python train.py --head_dim=32 --norm="layernorm" --norm_eps=1e-06 --attn_scale=0.237 --init_std_qkv=0.0229 --init_std_o=0.00539 --seq_len=256 --doc_mask=true --train_tokens=197800000 --steps=6037
Each number is 128 + 24 x the weight over its row's rms, rounded and kept within 0 to 255. Layers, rows and columns count from 0. The size above them is the row's rms in percent of the matrix's.

# layer 3 attention query, 192x192, rms 0.0834, rows 0-36, columns 48-95
size [109 102 110 102 106 110 111 102  99 108 102 100 104 110 112 105 105 106 101 106 101 103 101 109 101 108 108 105 102 108  97  91 102  94 101 101 102]
[[170 104 139 107 136 108 165 158 119 121 142 141 145 125 100 156 112 117 142 155 116 128 162 154 118 173 149  72 131 125 111  81 128 144 113 115 170 126 143 162 135 137 139 153 130 107 190  70]
 [127 166 111 142 118 103 147  87 130 147 124 161 151  91 126 156  99 121  96 143  95 122 202 119  87 102 113 121 178  76 148 150 145 107 130 124 123 164  82 151 108  76 154 110 111  88 159 144]
 [ 98  86 149 106 145  98 139  96  94 157 167 126 133 156 131 158 119 124 152 119  76  81 133 138 125 122 125 126 119 165 129  96 151 150 126 154 100 124 127 147 156 131  85 127 156 104 114 115]
 [120 168 123 171 137 132 138 112 161  72 149 142 115 119 124  95 128 158 115 118 147 100 105 115 120 128 162 137  85 159 135 135 119 163 113 129 109  92 140  87  74 114 140 101  86 129 145 136]
 [106 123  90 137 139 138 114 109 114 153 121 131 145 143 125 172 121 141 144 125 106 143 124 122 155 165 115 140 103  97 123 152 103 139 110 108 118  71 103 150 124 122 151 135 114 119 120 140]
 [115  99 151 111 165  82 112 135  97 128 205 123 160 111 141 122 167 153 103 138 130 105 111 105 164  94 119  95 104 122 135 130 111 146 119 115 151  92 158 133 132 136 121 129 119  98 161 139]
 [150  95 156 113 114 131 155 145  86 138 139 137 103 134 116 105 113 101 174 123 156 145  87 176 148 166 164 105 128 109  87 119 128  97  99 101  81 101 168 218 121 107 147 172 161 132  73 103]
 [125 162 138 132 156 134 111 137 137 110 122 133 141  68  84  77 144 122 147 105 150 135 117 147 132 125  92 147 105 142 132 129 184  96  96 121 172 124 143 126 134 178 130 174 116 160 127 128]
 [100 173 110 146 170 167 103 101 114 151 143 138 119  90 147 145 141 125 114 153 133 161 136 151 148 103  89  94 138 115 113 117 132 128 135 125 122  87 173 134 128 176 115 163 121 133  92  89]
 [162 107 131 133 137 112 132 107 115 153 161 132 128 136 100 104 108 113 113 143 123 133 119 125 117 139 113  84 154 157 125 165 143 109 101  99  91 139 103 158 112 126 112 113 140 137 138 138]
 [ 66  96 124  94 176 113 116 153 119 127 166  81 125 128 154 144 115 142 127 112 124 125 140 135 108 100 129 141 103 148  68 102 139 128 100 153 148 110  88 142 131 130  97 118 104 169 153 136]
 [113  97 172 148 142 152 106 147 146 161  72 186 117 136 110 102 137  98 129 113 110 136  82 137 155 129  97 121 176  86 143 129 157 143 164 186 119 113 126 172 123 112 157 130 144 122 133 127]
 [139 134 111 101 159 160 158 106 165  93 125 138  81 123 109 124  58 171 154 133 147 109 134 108 124 124 124 156 151 125 149 141 141 161 105 176 131 149 142 146 161  88  86 138 138 106 129 158]
 [104  98 104 143 138 173 126 114 140 124 144 155  79 107 163 106 112 167 107 154 128 128 106  89 131  98 100 116 159 143 155 112 138  99  96 165 108 112 147 151 123 109 137 139 117 168 133 137]
 [127 115  93 118 114 104 164 104 119 104 150 118 124  71  74 129 146 119 113 169 156 147 160 146 166 126 116 148 122 105 172 135 145 120 131 125 117 185 132  99 102 167 126 115 142 107 106 153]
 [ 95 163 121 130 124 128 132 179  80 117 126 103 107 130 102  83 126 148 136  98 130  90 138 130 115  90 156 155 133 130 110 106 166 151  99 170 107 183 124 101  96  75 153 141 141 168 143 127]
 [196  89 124 149  81 103 109 130 120 150 124 145 164 146 130  96 156 129 154 140 145 133 121 131 124  93 133 138 134 153 123  95 118 117  86 117 124 116 109 147 168 112 124 118 118 144 134 177]
 [ 75 125 145 124 133 120 121 130 159 119 182 131 121 165 116  83 153 148 148 129 105 169  80 118 148 123 144 160 136 116  93 111 154 105 144 163 134 147 117 155 106 112 124 107 117 125 130 124]
 [172 125 128 137 114 148 110 154 134 110 152 143 139 114 174 106 108 141 147 140 157 150  95 116 145 104 186 121 135 109  80 129 159 103 138 117 137 108 113 103 143 131 121 127 157 117 121 139]
 [122 111  97 132 130 110 158 105 128 142 126 111 134 109 150 155 179 124 133 113 139 126 118 123 158 152  61 170 152  98  98 115 124 141 139 112 143 162 160 130  89 114 160 147 160 162 101 147]
 [128 141 106 134 102  90 140 127 123 130 146 157 151 106  91 136  79 130 140 173  96  69 168 163 152 145 162  78 119 162 135 115 137 129 111 162 112 128 123  88 116 111 133 155  97 116 114 113]
 [152 115 140 131 161 146 153 127  84 142  97  90 169  88 143  76 124 132 111 108 120 141  98  79 159 122 141 160 122 116 122 119 114 139 127 169 139 129 136  89 139 137 121 106 110 124 161 118]
 [112 126 111 116 136  77 139 132 127 143 191  85 115 163  99 109 154  91 132 126 173 128 159 138 104 124 157 103 152 109 101 139 130 120 121 178 128 119 139 105 156 140 131 138 139 136  81 104]
 [ 96 128 115 105 124 122 112 106 142 163 144 168 113 130  84 153 146 156 156 115 111 143  96 151 116 128 152 140 151 100 130 150  91 135 102  91 140 130 103 109 120 146  93 166 137 132 141 113]
 [142 131  81 112 112 113  95 118 123 116 118 101 143 173 127  92 138 144 118 111 129 127 172 144 129 135 109  83 166 154 140  77 133 109 118 125 110 141 135 107 111 115 115 122 103 125 105 139]
 [162 129 112 127 101 131 115 110 109 170 163 144 147  92 116 151 120 150 148 136  84  88 124 152 128  98 151 150 131  63 146 151 115  81 138 130  88 123 132 132  90 136 104 127 127 157 142 136]
 [130 123 135 118 117 121 112 135 136  82  96 107 151 140 135  78 131  67 150 134 150 146  78 153 124 123 106 122 159 117 122 143 161 138 128 126  93 140 174 153 116 181  96 138 117 104  95  96]
 [126 149 133 104 132 149 134  82 100 117 120 121 102 198  90  93 141 132 167 106 123 154 118 119 127 116  76 137 140 126 159 178 151 134 112 110 128 102 165 129 150 114 116 175 125  95 100 120]
 [132 154 136 125 145 137  91 150  78 137 120 180 154 101  95 133 122 125  99 145  91 148 128 141 135 176 134 152 116 118 128 165 153 143 115  99 153 135 170 122 132 118 128 148 141 157 106 152]
 [186 103 117 145 131 118 158 103 189 124 144 170 131 119 135 132 152  88 152 110 125 170 106  77 148 136 133 157  94 126 135 140 135 111  79  92 138 146 118 120 113 155 142  96 122 110 109 149]
 [125 111 127 125 138 129 108  81  92 148 145 118 123 144 145 174  82 198 108 122 115 102 121 105 122  83 174 132 107 122 139 154 183 174 121 147 122 123 130 129 177 108 112 106 162 125 139 107]
 [111 115 123 130 157  87  99 114 113 151 123 160 151 107 106 112 113 104 126 143 157 154 135 159 130 130 122 106 147 165 146 101 164 149 108 145 171 130 117 153 124 161 129  88 105 138 155 145]
 [146 130 185  91 120 116 136 144 102 142 117 124  99 119 133 132 130 137 139  95 111 142 136 148  53 115 142 121 117 163 137 130 102 118 134 126 112 135 100 153 133 151  93 103 131 101 139 129]
 [128 125 141 126 118 109 133 111 165  88 117 114 135 138 138 116 135 151  95 123 140 170 152 156  93 124 141 117 103 106 152 108 163 129 141 105 143 130 142 119 163 141 145 125  91 123 133 120]
 [159 139 127  94 128 123 111 107 125  88 120 142 123 137 127 108  99 121 172 106 114 110 109 129 130  95 153 113  96 180 137 119  91 163 112 172 123 136 150 135 142 144 121 120  99 156 113 148]
 [139 164 110 132 168 175 179 163  78 119 141 120 110 165  96 143 153 120  96 149 120 119 134 125 179 133 121 101 115  92 125 101 149  78 114 131 158  91 119 144  92 127 146 184 149 120 161 143]
 [ 93 105 140 123 151 141 130 115 155 150 123 116 157 132 115 115  87 136 139 110 141 106 121 135  95 124 118 142 102 157 100  97 156 130 149 141 156 138 116 132 174 114 110 163 123  86 184  96]]
# layer 3 attention key, 192x192, rms 0.0848, rows 0-36, columns 48-95
size [111 106 107 108 113 115 116 103 108 114 110 106 104 101 110 104 106 103 100 111  96 105 105 116  96 115 105  96 102 111 103  94 110 102 103 107 109]
[[131 139  81  85 134 125 143 163 159 130  98 140 174 153 135 168 112 113 112 135 139 122 149 150 115 139 110 114 131 135 104 134 120 151 106  96 163 107 144 115 136 112 118 128  96 101 159 121]
 [142  96 158 117 124 102  81  91  97 136 142 136 158 138 106 118 132 148  96 172 109 128 153  96 100  96 132 103 141 136 152 158 110 139 104  93 161 118 102 139  83 109 132  77 142 127 136 161]
 [134 149 112 148 147 129 106 145  89 109 164  98 156 171 141 130 107 160 157 120  71 118 109 149 115 139 118 125 102 140 142 128 114 127 146 138 118 100 147 159 123 100  84 127 151 111 150 100]
 [145 157 130 120 119 125 144  72 170  83 157 149  90 128 136 156 125 135  83 118 110 151 163 116 136 123 145 112  90 148 143 144 136 105 138 166 141 158  80  91 135 110 141 137  76 140 133 126]
 [101 170 123 143 139 133 101  87 136 134  95 118 114 115 144 155 132 145 111 159 135 167 128 121 167 182  94 123 106 108  94 120 131 163 119  98 135 122  94 125 104 112 140 105 129 111 108  94]
 [127 144 154  88 185 136 119 136 126 124 198  99 145 134 100 133 157 160 115 183 117 103 173  90 139  86 118  92  93 146 107 148 122 113 162 142 131 115 136 130 130 121 147 112 101 134 134 123]
 [170 109 142 113 109 153 148 148 116 146 121 128 112 145 124  84 120 134 147 134 129 183 139 158 138 173 150  96 114 127  93 102 191 113  92 154 113  98 170 183 132  95 119 116 145 132  78 101]
 [125 159 153 129 130 117 105 186  93 129  84 125 107 134 108  97 162 135 148 135 124  91  73 131 114 138 114 170 109 135 130 161 151  81 118 113 142 121 124 101 108 192 108 154 145 140 143 145]
 [ 91 158 110 157 144 136 116 134 158 132 108 142 122 153 155 153 166 137 143 108 142 108 133 149 162 132 101 154 157 106 149 106 126 147 105 139 112  78 121 133 115 149 141 112 136 113 133  87]
 [140 159 176 136 148 113 172  93 136 144 161 169 128 136 100  99 131 110 124 133 127 107 137 153 116 132 127 113 147 144 154 132 191 119 103  82  99 148  98 127 107 135 132 167 130  99 133 141]
 [113 116 149 102 165 158 139 136 119 108 130 137 158 104 166 152 118 138 148  97 169 152 137 130  97 119 147 149 101 156 133  92 116 130 107 136 111 144 102 117  91 118  99 153 122 153 147 137]
 [120 110 117 135 139 121 138 139 158 122  89 136  99 153 131  71 105  81 104 118 173 151 129 146 142 144  99 100 154 120  72 111 143 162 148 136 108 132 157 198 138 110 130  86 118 105 129 106]
 [135 122 132 144 137 134 131  95 152 109 134 146 106 120 110 156  76 125 141 130 140 160 128  99 137 109 138 162 118 123 121 142 132 158  85 151 168 122 167 122 131  72 131 174 167 140 155 143]
 [130 120  79 112 129 141 126 153 148 107 131 166 133 103 154 101 122 143  77 157 161  98 148 116 119  93  99 134 136 150 132 151 108  90  96 180 147 169 146 140 150  99 121 131 126 159 147 152]
 [159 150  91 141 121 109 157 149 175 111 172 106 144  82 136 141 161 127 125 134 133 140 119 116 138 124 130 168 120  87 166 139 168 138 141 130 127 173 126  90  82 104 133 142  86 110 119 125]
 [ 97 134 122 138 140  98 127 155 113 134 140 123 124 117 117  84 100 156 112 134 147 121 131 138 155  47 171 141 127 134  93 118 157 121 108 144 123 119 123 121 143 135 122 130 140 163 138 148]
 [167 146 143 124  43 152 122 149  59 169 134 103 133 116 110  89  85 117 115 153 132  89 123 136 172 102 157 150 123 109  97 123 167 118 146  86 134  79 152 109 142 139 158 107 122 137 178 120]
 [111 139 147  78 134 104  93 131 159 141 191 114 155 145 155 115 121 138 161 167 109 138 125  93 134 151 130 127 158 130 144 112 153 115 108 148 138 146 107 120 120 134 110 130 153 127 100 121]
 [100 173 100 109  67 127 112 128 134 111 132 131 112 130 144 120 134 148 138 116 138 104 130 147 128 127 140 122  91 106 107 136 156 137 116 115 140 143 126 119 171 127  70 116 137  91 142 159]
 [133 152 143  99 140 101 130 126  51 118  86  94 121  96 105 151 126 123 120 157 128 149 149 134 182 151 129 140 128  87 142 147 131 107 141 105 114 162 145 158 145 115 111 152 131 138 110 148]
 [124 121 128 153 141 116 120 146 125 154 102 159 143 156  96 138 104 132 116 119 124  85 130 131 154 108 137  83 105 131 157 101 191 124 119 121 132 108 130  91 120 101 125 152 123 114 124 127]
 [148 106 156 123 117  97 136 147  94 183 143  62 159 111 129 112 129 143 143 100 153 143 113 105 116 113 149 169 152 114 129 135 127 119 127 147 110 102 146 121 156 167 104 112 144 173 125 141]
 [ 93 120 120 128 127 126 115 106 142  85 151 117 105 129 119  92 130 105 154 156 160 116 144 120 105  80 105 109 119 110 138 134  73 137 107 124 148 113  97 115 144 106 163 122 175 120  96  98]
 [ 96 119 113 115  84 119 115 122 125 170 176 128 119 138 129 140 143 121 141 128 132 104 111 156  82 119 158 134 161 111 132 159 119 118 114 116 134 144 125 122 112 153 101 170 113 148 149 105]
 [180 141  80 116 106 145 132 126 111 130 137 109 163 168 118 166 146 133 140 133  96  83 113 136 136 122 147  59 140 147 128  78 141 109  93 116 114 154 122 142 127 123 152 113 164 149  90 159]
 [144 177 126  99  72 102 140 139 120 146 142 131  71 120 138 153 135 108 143 156  97 133 170 101 102 139 116 147 138 103 135 133  87 113 141 112  99 130 158 110 107 122 104 108 122 135 143 125]
 [157 115 143 129 140 109 138 155 161 140 109 147 167 106 137  66 122  80 143 130 133 132 110 171 143 167 109 143 141 156 149 102 155 120 116 157 104 157 106 158  85 147 104  51 147 140 103  95]
 [142 126 117 121  98  94 128 134 124 172 158 145 112 119 127 130 101  71 141 134 136 139 161 113 126 139  91 113 104 144 126 169 129 138 127 129 124 105 160 113 157  95 111 143 138 124 142 112]
 [143 156 146 145 107 137 131 146  68  91 128 158 139 105 129 132 148 140 126 156 107 140  96 163 107 150 120 142 136 122 110 159 158 143 123 132 114 132 107 139 123 111 125 168 131 114  93 165]
 [177 119 139 156 131  99 127 112 164 148 157 132 123 127 133 115 156  71 153 144 153 121 136 105 130 141 108 147 122 143 108 149 119 140 113  58 119 153 138 132 134 147 125 109  94  90 165 101]
 [108 120 160 142 136 105 130 108  90 140 134 155  97 160 149 146 122 105 150 105 156 124 129  85 135  83 128 165 115 131  95 152 138 165 118 137  92 112 136 116 134  79 135 110 142 112 182 108]
 [ 94 155 124 127 108 148 113 159 142  68 103 154 139 139 145 118  82 105 101 124 153 128 107 139 145 124 124 157 164 145 145 133 132 118 158 130 149 157 173 126 121 132 112 160  81 137 131 121]
 [126 103 159  99  88 112  87  98  93 165 127 117 153 150 150 104 117 127  99  95  83 126 135 129 115 123 159 104 157 138 131 132 147 109 155 133 113 117 135 109 164 149 122 114 151  81 128 105]
 [156 150 172 141 149 138 122 108 190 105 116 121  97 116 113 155 129 163 125 119 110 142 142 111 150 139 135 153 120 138 154 157 118 125 120 118 147 163 107 114 126 139 142 142 129 109 141 151]
 [132 143 176  86 137 115 126 120 161 128 162 139 149 129 136  75  71 103 138 128 143 132 136 130  88  83 178 102 137 137 138 116 129  88 137 114  88 171 121 136 106 149 124 149 109 155 145 112]
 [142 162 111 102 161 148 145 156  91 126  97 121 117 177  71 161 125 144 135 133 118 132 132 162 168 135 133  70 132 108 135 104 129 129 109 112 142 120 132 121 111 119 162 169 128 165 144 139]
 [106 100 150 145 195 152 156 136 149 146 117 160 153 149 115 147 124 143 136 105 139 103 138 128  72 135 103 151 133 186 105 129 114 110 164 115 135 103 125 154 103 104 109 125 160 142 176 133]]
# layer 3 attention value, 192x192, rms 0.0744, rows 0-31, columns 48-95
size [ 91  96  99 104  96  97 107 103 102 105  95  93  96 102 111  97  97 101  97 101 102 102 105 105  98  91  98  91  96  96 106  94]
[[103 124 129 106 145 107 149 106 153 118 117 112  89 150 132 142 171  70 138 181 173  93 132 107 155 140 164 121 177 117 143 155 118 148 144 159 162 118 145 103 132 168 143 138 137 133 124 137]
 [157 153  83 131 127 124 115 126 157 119 125 108 119 123  95 151 124 116 167 133 131 125 117 140 128 126 136 159 153 122  87 125 191 136  71 139 145 124 107  71 114 162 150  98 143 150 129 145]
 [131 136 112 138 134 138 113 199 103 153 138 117 133 161 148  85 140 132 189  75 139  79 109 138 107 136 109 141 110 116 147 153 156 131 116 124 126 116 121  98  67  98  95 129 156 166 168 152]
 [143 140 151 136 127 143 152 122 142 113  95 118 150 141  98 119 126 127 125 136 124 104 119 122 129 102 122 131 109 128 152 136 163 173 139 131 110 131 162 114 158 136 119  98  91 120 157 135]
 [158 123  89 122  98 154 110 154  89 128 138 138 121 121 107 142 100 139  75 105 122 128  91 109 182 117 122 109 120 129 124 163  70 102  80 133 146 131 124 167 108 140 127 122  93 127 168  98]
 [118 173 146 152 118 152 150 131 145  86 152 143 138  89 135 129 131 138 110 147 140 154 154 127 110 137 117 104 130 133 110 130 111 129  80 125  84 119 120 114 159 165 133 132 150 120 168 138]
 [140 138 130 117 120  94 123 114 152 197 109 149 147  87 132 124 137 117 152 175 119 146  64  85 149  82 125 122 106 148 154 168  90 157 142 157 140  87  84 110 172 109 136 114 138  89 147 113]
 [113 116 167 148 105 112 123 111 131  90 130 141 120 114 109 137 140 121 147 100 110 165 116 104 133 151 123 156 151 112 122 149 140 132 125 123 143 158 169 152 136 109 154 143  79  87 150 138]
 [142 148 101  89 168 145 148 136 128 137 143 134 104 136 172 108 134 129 122  78 144 120 144  27 130 164 116 118 138 137 115 129 178 155 150 106 141 129 138 132 175 126 120 134  97 144 145 119]
 [139 158 124 125 122 127 116 132 136 131 131 134 113 134 109  91 104 155 132 185 169 126 118 134 121 105 114 113 196 150 113 159 126 102 152 177 164 119 121 175 113 160  80  94 122 104 114 135]
 [124 124 165 146 127  90 107 147 117 103 172 129  89 109 122 137 108  91 153 135 108 155 119 111 145 119 124 103  98 134 169  97 164 110 134 136 181 155 169 103 120 143 192 139 107 137  99 133]
 [104 112  99 109 103 156 169 132 103 145 119 181 141 115 131 129  88 120 111 153 127  98 107 116 160 119 155 128 126 127 106 171 141 154 132  83 128 134 120 127 180 154 116 137 144 158 115 102]
 [139 134 105 132  90 111 109  94 153 147 151 123  83 141 103 133 154 166 127 107 135 124 119 140 155 148 140 143 118 116  85 122 116 101 121 161 185 148 117 161 156 130 138 113 124  96  88 111]
 [ 98 121 118 161 115 146 136 111 137 190 132 153 103 105 143 120 149 137  95 102 125 134 153 117 151 132 109 162 112 166 129  92 190 152 108 116 144  94 142 117 130 108  77 134  97 134 141 132]
 [120 130 169 107 121 159 129 125 115 176 118 154 177 116 142 141 130 147 154 127 133 102  88 179 112 107  95  97 112 147 115 104 120  80 106 144 122 177 127 113 127  82 142 138 118 114 133 104]
 [ 99 145 144  47 108 159 139 111 120 139 108 119 173  78 145 134 154 149 109 108 170 109 146 125 104 126  64 107 133 102 128 125 175 161 112  86  76 121 125 129  85 152 102 114 104 108 104 154]
 [137 161  79 145 116 115 117 120 148 150 116 136 164 161 101 128 124 111 107 184 122 146 135 142 118 149 167 132 144 141 149 167 149 133 125 129 117 152 165  82 166  95 137 156 127 105 103 124]
 [179 139 117  99  97 142 121 125 125 151 116 152 141 124 123 136 111 131 103  92 147 113 120 162 153 143  95 141 112 143 120 109 117 111 147 113 122  82 133 152 123 111 137 157 165 168 124 139]
 [149 127  90 134 124 119 111  95 171 128 141 171 153 103 113  95 154 165 125 146 105 107 107 146 129 115 106 111 152 140 143 114 145 125 152 111  98 106 155 114 101  95 114 130 112 100 121 101]
 [165 104 131 107 122 141 121 148 115 141 124 132 162 131 125 129 160  88 102 131 101 134  91 127 127 148 105 121 125 132 176 120  90 150 125 142 172 120 107 128 156 132 107 108 130 144 158  97]
 [120  94 119 140 102 153 107 121 139 143 117 138 150  82 138 116 151 108 125 138 114 145 150 124 116 125 129 105 155 137 103 104  89 141 136 161 143 122  87 132 137 153 141 110 162 177 146  90]
 [164 102 123 135 146 176 131 122 130  99 126 136 107  97 139 166 115 146 126 120 167  81 141 175 151 142 136 126 142 107 182 147 169 111 132 135 157 120  94  81 128 113 140 112 118 118 124 147]
 [135 159 108 115 127 147  82 127 174 135 135 126  89 129  99  95 105 118 115 105 119 110 169 112 133 129 128 115  78 149 116 167 121  90 110 164 114 155 142 119 116 132 125  96 124  83 101 138]
 [ 98 108  96 111 154 127 143 147 151  98 151  84 106 139 110 150  73 113 128 131 123 102  99 143 160 170 115 148 123 111 119 129 109 124 110 122 151  87 133  76 103 148 112  86 115 107 111 139]
 [115 156 131 168 117 139 147 102 110 158 111 119 170 115 195 130 131 169 122 147 148 159 117 137 156 154  92 139 119 158 188 114 144 133 130 146 161 131 139 132 101 128  92 123 148 113 168 172]
 [ 87  57 134 113  91 152 169 143 134 131 141 114 132 129 114 108 172 147 137 139 125  95 110 112 147 141 120 130  96 136 189 135 154 135 117  99 151 163 158 114 136 120 158 120 160 109 169 123]
 [ 92 121 112 109  91 128 153 127 139 156 145 143 158  72 110 150 125 104 129  55 134  85 127 138 147 122 153 133 151 136 151 112 151 107 128 112 139 121 187 145 122 111 162 137 114  91 141 121]
 [165  83 120 163  93  99  87 112 126  99 163 125 133 146 131 156 157 147 131 119 145 128 142 135  79 106 111 113  98 133 178 122  87 126 153 155 125  97 113  95 104 157 122 152 154 151  68 151]
 [106 131  92 139 109 118 111  69 123 144 154 148 123 122 132 130 113 188 128 120 119 148 121  96 122 146 163 147 129 136 157 105 116 187 128 117 132 100 160 156 126 154 104 122 190 130 107  83]
 [ 82 122  98 157 123  97 100  70 142 121 146 145 160 107  85 146 128 123  94 173 139 177  88 166 122 141  88 107 102  92 162 135 140 111 138 117 129 142 151 124 116 130 166 139 143 160 125 151]
 [114 127 147 120 136 132 107  99 158 102 133 110 152 121 121  79 135 108 144 132 110 167 117 112 110 114 118 101  90 159 113  95 123 141 112 121 118 160 109 110  80 108 105 127 159 192 108 121]
 [133 147  94 112  94 166 132 173 116  91  92 162 123 130 124 136 118 101 139 121 182  94 123 101 106 174 119 164 139 165 142 125 104 115 112 100 123 125 132  89 135  78 138 128 138 135 149 160]]
# layer 3 attention output (transposed), 192x192, rms 0.137, rows 0-31, columns 48-95
size [ 92  99 107 106  96  97  95 106  96 109  98  91 101  95 108 102 101 100  99  95 100 104 103 108 102  97  99  94  96  95 102 100]
[[175 146 120 120 140 119 125 109 129 139 119  90 164  98 129 155 127 167 118  89  66 136 139 159 124 120 138 118  92 180  97 133 115 100 106 117  84 160 116 120  98  98 147 130  98  95 168 106]
 [166 101 112 112 100 112 144 157 143 173 151 146 117 103 151 143 151 134 100  97 128 140 108 133 123 135 123 130  99 109 141 139  52 124 207 177  97 135 134 121 139  95 131  91 136 126 112  80]
 [140 109 129  98  93 130 135  86 145 109 143 160 147  88 145 141  92 139  68 165 108 161 139 130 153 134 115 128 156 151  96 119 107 145 159 139 141 138 108 172 158 158 107 131  75 118 122 107]
 [110 122  83 113 116 104 156 159 141 159 129 141 123 124 133 115 148 127 105 149 147 143 132 154 105 124 136 104 123 126  91 108 114  90 122 112  99 111 138 170 117 151 120 117 134 124 157 123]
 [131 144 159 152 120 101 139  92 144 123 142 102 142 107 153 156 140 133 177 128 132 130 159 167 147 170 139 106 127 131 126  84 154 161 157 110  76 115 146  91 140 119 135 130 164 120 122 134]
 [118  96 131 110 153 108 130 155  94 138 150 111 132 122 123  84 109 113 119 124 144 128 113  90 129 134 138 134 119 151 119 132 105 117 153 132 138 123 115 171 101  92 120 126 140 152  63 127]
 [106 109 139 175 140 125 104 132  90  73 132 101 115 150 122 109 119 130  85  81 136 129 140 169 129 149 147 118 148  74  93 108 161 113  90  91 108 131 172 133 116 159  96 130 134 146  94 158]
 [ 83 149 106 114 162 143 134 159 133 166 162 131 154 146 127 123 133 113 110 150 157  90 112 160 135 112 143  83  92 157 119 123 114  96 109 132 138 101  91  90 126 154 102 121 183 149 105 125]
 [ 89 116 148 158 118 112 139 110 138 117  88 102 149 132 101 156 121 123 124 135 137 114 124 174 127 117 148 183 108 133 142  82  78 153 116 124 124 132 116  67  97 115 138 102 111 145  88 119]
 [140  91 153 117 141 153 136 127 113 153 135 127 133 133 136 170 110 115 121 103  70  98 124 111 111 124 143 128  79 109 131 150 126 126 123 109 116 116 123  95 138 123 127 180 140 132 174 120]
 [176 141 106 151 157 178 135  94 112 182 155 102 161 154 135 123 140 165 137 155 116  92 162 119 110 115 128 121 162 135  71 148 118 121  99 143 121 143  92 160 142 140  68 103 153 111 158 145]
 [122 109 123 196 123 115 116 123 137 106 135 126 108 143 132 149 131 128 119 114 150 132 132 122 121 127 132 124 132 146 163 108 131  98 114 173 112 154 114  92  97 112 143 132 121 132 128 136]
 [112 134 130 104 128 104  93 163  87 130 135 126 164 116 156 144 125  74 106 146 141 143 121 149 106 133 127 110 141 158 148 129 123 144 129 120  97  88 146 102 110 130 148 146 119 144 164 155]
 [172 103 133 127  97 131 160 162 114 102 129 134 166 124 148 126  80 124 137 161 131 157  86 153 116  79 163 133 135 106 121 125  77 138 153 115 120 182 110 114 134 148 126 123 109 138 119 143]
 [150 181 113 142 133 133 103 146 118  94 136 125  94 128 149 126 111 112  83 128 107 153 160 113 128 159 146 139 138 110 112 199 147 165 161 124 147  88 122 110 107 158 126 120 103 134 141 123]
 [105 120  69 166 108 115 119 161 157 122 145 159 118 189  86 126 107  95 114 140  70 141  96 129 135 124 160 144 124 126 146 131 111 154 164 148 132 156 134 143 150  92 126 102 124 150 140 105]
 [117 110 141 132 146 115 146 137 123 101 102 118 137 119 147 117 130 140 136 110 136 119 128 128  90 100 106 146 103 104  89 117 132 108 120 153 136 108 105 172  88 169 112 117 127 129 142 117]
 [111 130 138 123 140  83 112 120 131  85 130 116 105 143 157 119 149 118 125 162  81 131 127 122  94 121 154 128 166 110 134 137 138 147 113 167 129 153 102  95 108 132  95 113 112  97 143 125]
 [131 143 130  93 127  94 150 141  96 150 174  98 116 163 124 143 109  79 159 165 158 132 118 114 117 104 145 124 113 102 114 138 138 131 144 127 129 115  94 132 135 130 135 129 161 166 118 128]
 [149 125 117 164 119 126 121 110 126 117 138 133  86 129 103 115  77 178 155  99 157 148 144  98 137  98 112 124 178 134 123 146 178 126 163 113  75 131 136 132 106  77  95 137 147 103 117 133]
 [117 156 156 143 131 133 120 135 134  94 141 121 128 145 126 163  85 147 127  84 131 117 163 150 140 123 142 132  83 128 177 119 122 119 129  94 107 106 175 123 120 139 144 128  96  95 136 148]
 [105 130 171 126 108 146 114 131 144 140 116 123 147 160 102  73 129 133 156 116  96 154 116 142 123  96 138 114 114 148  96 122 134 115 123 125 105 138 109 145 161 165  92 156 153 141 157  84]
 [141 136 119 133 132 151 132 156 106 130 109 103 175 120 152 186 133 122 121 158 136 137 149 135 146 139 106 151 134 105 117  54 116 172 162 116 165 129 112 146  99 116 129 156 106 117 165 157]
 [135 131 140 133  97 116 118 149 116 151 115 157 126 125 164 114 167 126 111  98 141 163 137  79  82 106 124 121 149 137 153 153 145 139 111 145 106 138 122 148 173  93 144 111 160 155 120 140]
 [133  96 134 109 145  93 134 159 139  97 182 146 125 103 110 119 132 111 167 118  98  91 118  92 123  90 146 108  89 151  88 181 130 141 133 129 121 112 137 107 115 131 123 137 151 138 101 131]
 [168 163 135 110 159 130 111 175 155 114 114 137 130 105 118 157  80 104 127 128 124 154 142 128 134 135 131  58 157 104 117 116 108 129 108 126 114 107 109 134 132 106  93 138 111 127  96 119]
 [ 94 152 119 103 131 139 123 154 134 144 148 163  97 177 139 129  98 146 138 150 123 154 147 115  87 130 141 124 111 112  85 134 113 164 124 121 107 119  89  63 145 162 106 108 140 114 103 120]
 [129 170 163 105 148 114 138 120 105 138 100 141 122 105 155  88 108 118 134 149  89 116 129 124 136 154 120 180 139 145  85 151 157 107 109 131 101 116 156 190 178 140 128 113 139  87 179 137]
 [165 155 129 100 138 104 152 213 144 105 130 127 139 119 127  95 136  82 127 155 107  90 114 139 136  89 107 108 136 103 145 139 129  81 121 113 121 150 124  96 127 116 142 133 117 155 108 157]
 [152 129 143 130 122 153 116 148  75 134 149 141  94 165 155 116 157 113 166 111  98 127 134  99 140 119 188  81 149 179 125 121 112 111 131 139 119 124 106 152 135 133  99 127 160 110 148 111]
 [172 142  92 103 145  95 134 130 110 137 106 126 133 144 123 161  82 144  76 144 134  83 148 135 140  82 156 135 160 102 157 161 111  97 136 115 152  80 143 147 130 151 154 150  99  71 176 133]
 [102 128 182 106 136 136 141 111 148 137 105 105 144 113 135 142 129 126 114 125 108 150 154 136 140 114 112 127 162  90 127  95 136 162 167 145 161  85 147 163 131 129  86 138 126 123 110  90]]